config.yaml
d_model: 160
activation: "gelu"
norm: "layernorm"
norm_place: "pre"
norm_eps: 1e-05
positions: "rope"
rope_base: 10000.0
qk_norm: false
bias: "all"
init_std_up: 0.0366
beta1: 0.95
warmup_steps: 200
steps: 11052
Each number is 50 + 10 x the weight over its row's rms, rounded and kept within 0 to 99. Layers, rows and columns count from 0. The size before them is the row's rms in percent of the matrix's.

# up: layer 2 MLP up, 640x160, rms 0.141, rows 236-273, columns 120-159
# down: layer 2 MLP down (transposed), 640x160, rms 0.145, rows 236-273, columns 120-159
up236 075:45 49 54 35 58 59 58 36 45 49 31 57 49 40 66 55 39 51 41 42 42 57 49 49 64 43 60 39 41 54 57 31 51 39 52 74 66 54 43 59
down236 073:50 47 51 36 27 54 57 49 34 61 47 55 50 58 48 64 40 54 48 65 52 51 43 57 51 45 56 28 76 46 47 66 45 69 57 49 44 38 41 54
up237 109:42 36 55 77 49 57 48 59 52 38 65 54 23 37 36 65 45 42 55 80 59 51 57 42 42 40 43 56 30 54 53 48 54 51 53 52 42 45 39 61
down237 100:70 53 45 31 52 51 48 52 66 71 44 45 69 51 53 41 58 58 61 27 34 53 41 47 39 63 46 47 70 55 43 54 36 51 50 49 57 52 63 50
up238 057:62 58 41 49 53 44 37 38 50 41 60 48 55 47 58 62 47 37 46 67 33 57 59 52 34 45 67 45 31 30 55 33 34 61 27 38 52 49 62 29
down238 066:52 60 49 54 67 34 35 44 56 37 59 61 53 61 55 52 46 40 46 60 39 53 56 53 41 50 57 24 21 44 43 36 51 57 34 44 59 52 44 42
up239 106:52 40 32 47 56 46 46 45 48 37 40 51 49 54 49 61 48 61 54 53 42 50 47 46 62 43 55 37 53 68 41 44 54 56 64 51 50 47 58 59
down239 111:55 48 49 59 44 47 69 52 41 49 70 57 58 72 61 59 41 38 35 57 44 72 54 59 48 72 34 54 64 46 30 40 53 55 44 43 62 33 47 38
up240 133:63 41 48 61 65 59 43 48 48 46 64 36 29 49 53 40 40 57 57 49 47 38 59 68 39 50 50 50 58 64 37 40 48 47 51 44 22 37 63 49
down240 112:40 55 54 48 39 37 45 57 50 44 49 64 45 47 41 54 54 46 53 48 59 59 48 20 62 62 33 60 45 42 48 59 55 50 52 46 72 61 57 50
up241 117:57 57 53 42 72 65 41 43 56 61 39 59 50 54 50 54 42 43 39 50 51 53 28 48 52 57 47 51 55 47 39 43 47 45 68 39 67 67 43 61
down241 113:29 45 51 65 37 34 47 55 48 44 48 43 52 50 41 45 54 37 62 50 61 48 62 54 56 40 51 47 51 41 55 68 47 42 43 53 43 34 58 49
up242 128:52 37 51 41 36 46 36 42 58 58 61 37 38 20 54 56 49 43 38 45 58 47 76 44 68 50 56 46 41 35 50 47 54 51 28 59 46 54 42 54
down242 133:59 50 40 57 58 30 58 55 54 36 37 51 55 58 48 46 50 74 41 51 54 58 60 63 43 43 31 47 47 55 45 54 38 36 57 54 64 62 50 54
up243 121:53 57 41 54 47 50 44 38 49 50 54 57 53 52 35 59 41 61 45 35 43 46 51 31 48 36 43 56 45 31 40 65 54 51 56 39 39 66 62 64
down243 118:44 57 58 53 54 62 64 54 50 41 54 55 53 55 55 41 48 34 56 53 61 44 47 56 47 69 52 61 44 66 51 41 56 52 43 64 54 31 39 50
up244 139:38 26 45 50 68 48 49 44 46 35 54 42 54 47 37 64 61 51 48 41 61 32 52 54 64 70 64 57 51 52 40 34 49 51 58 69 50 44 40 56
down244 136:63 56 51 50 60 48 40 41 43 65 43 45 67 43 59 55 46 50 55 60 47 44 43 68 46 35 41 54 53 67 51 65 40 58 65 34 50 45 57 54
up245 112:50 58 62 44 45 58 57 63 56 68 38 60 48 50 41 49 55 57 46 58 49 50 37 62 66 49 63 58 60 58 49 41 37 53 47 41 57 51 61 32
down245 097:49 45 29 48 48 40 34 39 49 41 60 44 59 57 47 43 49 40 61 46 62 49 53 48 46 48 48 46 51 47 42 65 64 57 46 47 43 62 38 68
up246 110:44 48 40 53 42 37 57 59 46 37 65 49 37 48 46 49 56 63 55 63 33 57 45 39 56 34 33 33 54 46 45 66 59 39 59 47 55 65 35 48
down246 104:52 38 57 60 47 49 45 35 55 67 55 41 48 63 50 48 51 43 43 36 57 41 50 61 65 71 70 48 44 53 46 44 53 64 37 48 34 43 44 60
up247 086:68 60 38 46 44 47 44 43 58 42 62 59 43 62 46 62 57 29 33 52 43 37 49 63 43 54 77 50 31 36 45 48 42 53 41 62 45 31 60 51
down247 086:25 53 46 46 54 59 55 50 50 67 66 42 60 62 35 52 69 40 51 43 47 42 60 53 38 39 51 40 49 44 36 72 51 39 51 48 38 48 56 44
up248 106:57 53 61 52 60 48 39 59 36 36 42 58 53 63 53 51 53 49 43 58 61 35 49 44 51 74 64 59 53 51 51 48 56 39 67 49 38 39 58 66
down248 101:63 39 43 46 41 43 63 48 68 64 52 52 59 32 55 51 53 38 61 47 43 60 60 53 42 30 45 40 45 41 42 53 58 61 48 49 64 66 60 44
up249 089:50 55 47 56 48 31 53 62 62 58 30 71 56 41 59 47 53 41 50 56 54 74 47 49 58 40 49 43 46 38 57 59 46 63 50 41 40 47 68 60
down249 084:52 63 55 38 47 52 41 48 62 37 46 39 44 59 69 54 36 60 36 48 37 52 46 52 33 65 55 54 43 38 54 37 53 31 76 49 50 49 40 46
up250 025:68 51 66 44 53 54 44 63 39 56 53 63 56 48 54 64 42 52 47 44 43 55 44 33 53 52 48 42 31 38 52 41 57 39 52 63 62 67 33 67
down250 029:53 48 60 56 52 45 34 64 39 38 49 64 51 57 46 53 47 51 45 56 47 49 44 30 49 45 49 37 25 26 48 42 60 48 53 61 54 75 38 68
up251 074:47 56 53 36 38 47 50 61 49 57 46 72 46 59 51 30 44 53 36 53 54 62 68 59 39 53 59 50 27 49 66 38 49 46 61 54 57 53 29 43
down251 070:52 36 57 58 55 46 69 26 57 64 53 48 53 58 44 53 35 47 56 50 47 51 45 45 64 53 52 59 72 62 46 57 54 62 55 43 53 45 55 44
up252 089:52 50 63 51 47 59 44 42 21 59 44 56 82 51 40 43 55 38 52 41 48 33 32 30 54 65 53 69 40 45 39 52 54 49 52 52 44 62 42 62
down252 087:55 39 44 40 61 59 59 44 77 32 56 64 38 53 67 55 52 65 60 65 45 53 54 69 40 30 39 40 58 50 71 38 50 49 42 70 51 47 51 51
up253 054:51 50 55 54 53 64 44 58 59 61 47 50 45 61 41 63 42 55 52 42 43 62 25 60 49 42 81 41 41 55 57 42 41 57 45 58 67 52 60 48
down253 054:59 61 52 51 50 44 53 61 56 47 46 51 47 55 30 62 49 50 48 37 37 57 45 55 43 49 52 22 35 52 55 30 55 61 36 47 60 64 54 48
up254 111:61 50 23 51 49 58 43 36 45 38 41 43 49 59 46 54 45 50 28 64 46 36 28 46 37 34 55 48 72 44 45 67 44 40 47 49 59 61 53 79
down254 099:42 49 68 49 52 35 59 40 39 67 56 57 40 52 39 39 54 46 55 45 51 54 56 62 62 69 49 75 58 62 50 39 62 67 62 37 20 54 44 42
up255 121:56 42 42 51 48 38 46 45 56 45 45 71 54 62 60 65 60 66 63 59 47 43 57 57 65 23 62 40 46 42 62 42 50 67 46 45 47 44 50 47
down255 120:52 54 57 55 31 49 45 49 40 57 67 46 56 44 57 55 52 58 49 56 37 48 52 68 44 72 48 51 55 63 42 49 49 50 61 65 46 53 40 64
up256 095:55 42 51 42 53 54 55 68 60 34 38 63 44 41 47 44 42 49 38 53 51 50 64 53 36 40 54 39 37 43 53 64 50 44 49 48 51 65 36 42
down256 098:57 59 43 53 46 35 46 37 54 63 68 34 34 55 54 68 28 53 46 46 57 56 36 37 71 36 42 58 62 54 30 49 55 38 67 33 50 42 43 42
up257 118:64 62 56 56 53 41 54 77 74 52 36 48 67 35 40 57 61 38 62 53 31 39 64 62 59 34 39 43 34 43 67 53 32 43 64 40 24 42 43 49
down257 116:40 50 31 43 37 47 54 42 51 61 58 38 36 53 53 58 41 56 41 50 52 40 39 49 56 42 37 56 67 59 41 48 55 48 46 44 70 64 52 37
up258 026:59 55 54 63 53 57 53 64 26 64 48 53 50 42 46 48 67 40 61 49 52 68 44 58 45 52 61 55 17 47 46 54 53 59 53 40 46 47 66 48
down258 029:49 51 60 61 56 47 48 58 38 56 52 45 41 39 45 40 59 42 52 50 58 60 47 56 41 44 51 41 10 42 41 53 57 61 48 37 53 58 61 55
up259 111:31 57 50 84 49 37 35 45 34 35 57 54 41 62 65 51 46 55 37 54 58 58 35 58 47 44 61 46 51 40 48 45 47 43 30 67 51 52 54 62
down259 102:48 69 42 21 51 74 76 44 38 42 47 60 53 48 38 46 41 49 58 45 56 48 59 53 53 48 41 49 58 59 52 47 57 60 52 43 50 67 40 33
up260 096:55 47 52 51 64 35 44 50 57 60 63 53 47 61 55 75 55 46 49 57 55 50 47 25 46 38 51 60 53 63 33 53 64 60 52 39 50 38 50 55
down260 092:48 51 49 44 39 74 54 47 50 49 47 54 63 31 50 38 59 55 60 51 54 36 45 60 63 60 53 43 62 39 66 36 50 36 50 66 38 55 42 54
up261 118:59 43 44 66 47 45 52 53 49 45 71 59 50 50 42 54 55 50 70 55 38 55 57 46 69 50 34 35 52 52 51 43 63 42 44 54 46 65 49 46
down261 112:53 51 61 42 64 52 64 44 54 43 37 54 38 50 44 54 34 54 29 62 56 52 54 45 29 49 74 53 40 50 45 55 40 46 56 45 60 43 41 50
up262 101:62 43 59 48 49 64 61 52 49 48 49 62 53 52 52 49 48 38 44 48 46 55 39 60 48 51 37 51 39 46 53 37 42 61 53 48 50 42 53 61
down262 092:41 54 37 43 60 40 46 66 68 61 59 38 57 63 56 59 61 54 49 44 58 47 65 47 49 59 57 52 82 64 59 57 46 29 50 51 50 40 58 46
up263 126:31 59 42 63 43 54 36 47 37 60 43 59 36 49 54 59 56 60 42 58 51 52 46 41 61 49 71 47 50 59 24 62 52 66 52 31 52 41 44 51
down263 120:71 57 59 48 62 46 68 52 62 74 74 33 53 53 45 50 46 34 50 34 53 28 40 43 50 46 51 56 59 54 67 37 50 49 51 44 47 41 57 44
up264 031:62 64 53 39 66 43 40 52 25 64 49 63 30 46 32 45 42 58 42 55 45 38 35 32 60 55 44 63 66 63 31 34 46 56 43 71 40 60 64 51
down264 029:60 61 58 48 67 48 37 55 44 59 45 51 27 50 31 32 48 57 42 62 51 40 45 35 51 46 33 50 59 47 49 39 51 59 46 61 41 60 72 56
up265 098:54 46 57 57 56 52 70 41 63 53 43 46 52 63 61 59 48 53 35 62 53 33 57 59 57 74 35 48 46 51 37 45 53 63 30 51 40 47 33 50
down265 094:72 59 41 26 45 65 54 60 41 43 47 53 57 51 59 46 65 58 58 36 31 46 50 57 42 41 51 59 61 58 44 52 44 22 67 58 50 33 51 54
up266 126:58 52 37 54 60 52 55 60 47 67 50 68 37 54 47 46 46 44 35 39 60 54 62 42 45 37 30 42 62 60 46 46 52 61 49 35 55 60 33 31
down266 129:45 36 62 58 45 48 55 42 47 45 63 39 50 35 47 36 35 46 54 53 43 68 40 50 44 59 61 35 46 50 56 50 40 46 44 48 51 23 56 62
up267 054:37 48 49 25 52 53 48 58 51 38 48 48 53 34 36 69 42 50 37 50 47 34 49 59 64 25 66 50 51 50 40 59 44 50 30 46 37 53 48 39
down267 052:44 52 58 37 46 68 53 60 46 31 45 57 38 51 60 54 38 63 39 43 47 55 57 61 65 35 44 45 62 42 58 46 42 46 39 63 38 61 40 54
up268 097:50 57 22 48 38 59 37 27 46 53 75 50 56 37 43 67 48 57 40 34 57 55 52 38 43 55 57 58 63 45 35 39 47 52 35 35 46 34 64 58
down268 100:43 45 56 51 60 29 47 48 36 43 36 52 60 67 48 47 38 55 67 43 48 60 46 42 67 60 51 58 39 63 35 41 65 53 55 43 61 63 45 38
up269 058:57 60 31 53 44 47 54 55 44 39 53 49 36 53 38 45 62 70 58 70 39 43 40 54 38 79 60 68 58 56 34 32 46 55 50 53 34 63 49 51
down269 055:51 42 58 55 39 54 32 56 45 42 47 55 51 40 37 43 50 50 40 54 40 76 56 47 57 43 50 38 34 55 38 49 70 64 20 48 47 53 42 36
up270 077:68 61 57 44 49 44 28 73 55 42 40 53 47 49 38 74 42 56 28 47 57 44 55 46 43 54 45 31 51 64 63 61 57 38 43 39 51 48 47 57
down270 084:48 55 70 54 45 47 40 52 50 55 32 64 54 32 53 52 49 47 54 53 51 47 57 44 61 62 48 36 41 62 50 62 49 56 46 52 47 64 49 56
up271 035:60 49 58 59 44 58 55 73 43 64 53 63 50 58 51 56 57 48 33 56 49 63 37 46 42 49 60 56 27 46 64 46 53 48 63 53 61 52 42 63
down271 041:50 46 54 65 47 53 45 71 40 52 47 72 47 52 52 51 50 42 42 63 52 56 45 36 34 37 57 42 23 40 55 46 58 60 54 50 62 62 45 52
up272 117:53 76 53 49 50 54 64 58 43 45 53 69 42 53 42 35 53 37 56 55 55 54 61 51 44 56 48 64 67 48 47 47 51 49 57 43 28 48 49 46
down272 111:43 62 44 46 27 47 43 56 76 54 64 35 41 44 53 60 43 73 38 42 44 46 45 52 55 41 42 47 32 63 44 57 35 45 44 54 59 45 50 63
up273 102:63 62 53 52 53 74 32 57 32 67 64 35 64 55 51 71 60 75 51 40 54 50 29 52 43 57 63 63 54 38 51 61 38 54 75 45 30 55 74 40
down273 090:40 40 56 41 50 36 69 43 62 50 33 72 40 41 47 37 39 35 50 55 37 57 56 59 44 40 46 43 48 48 53 47 61 47 40 56 39 57 18 68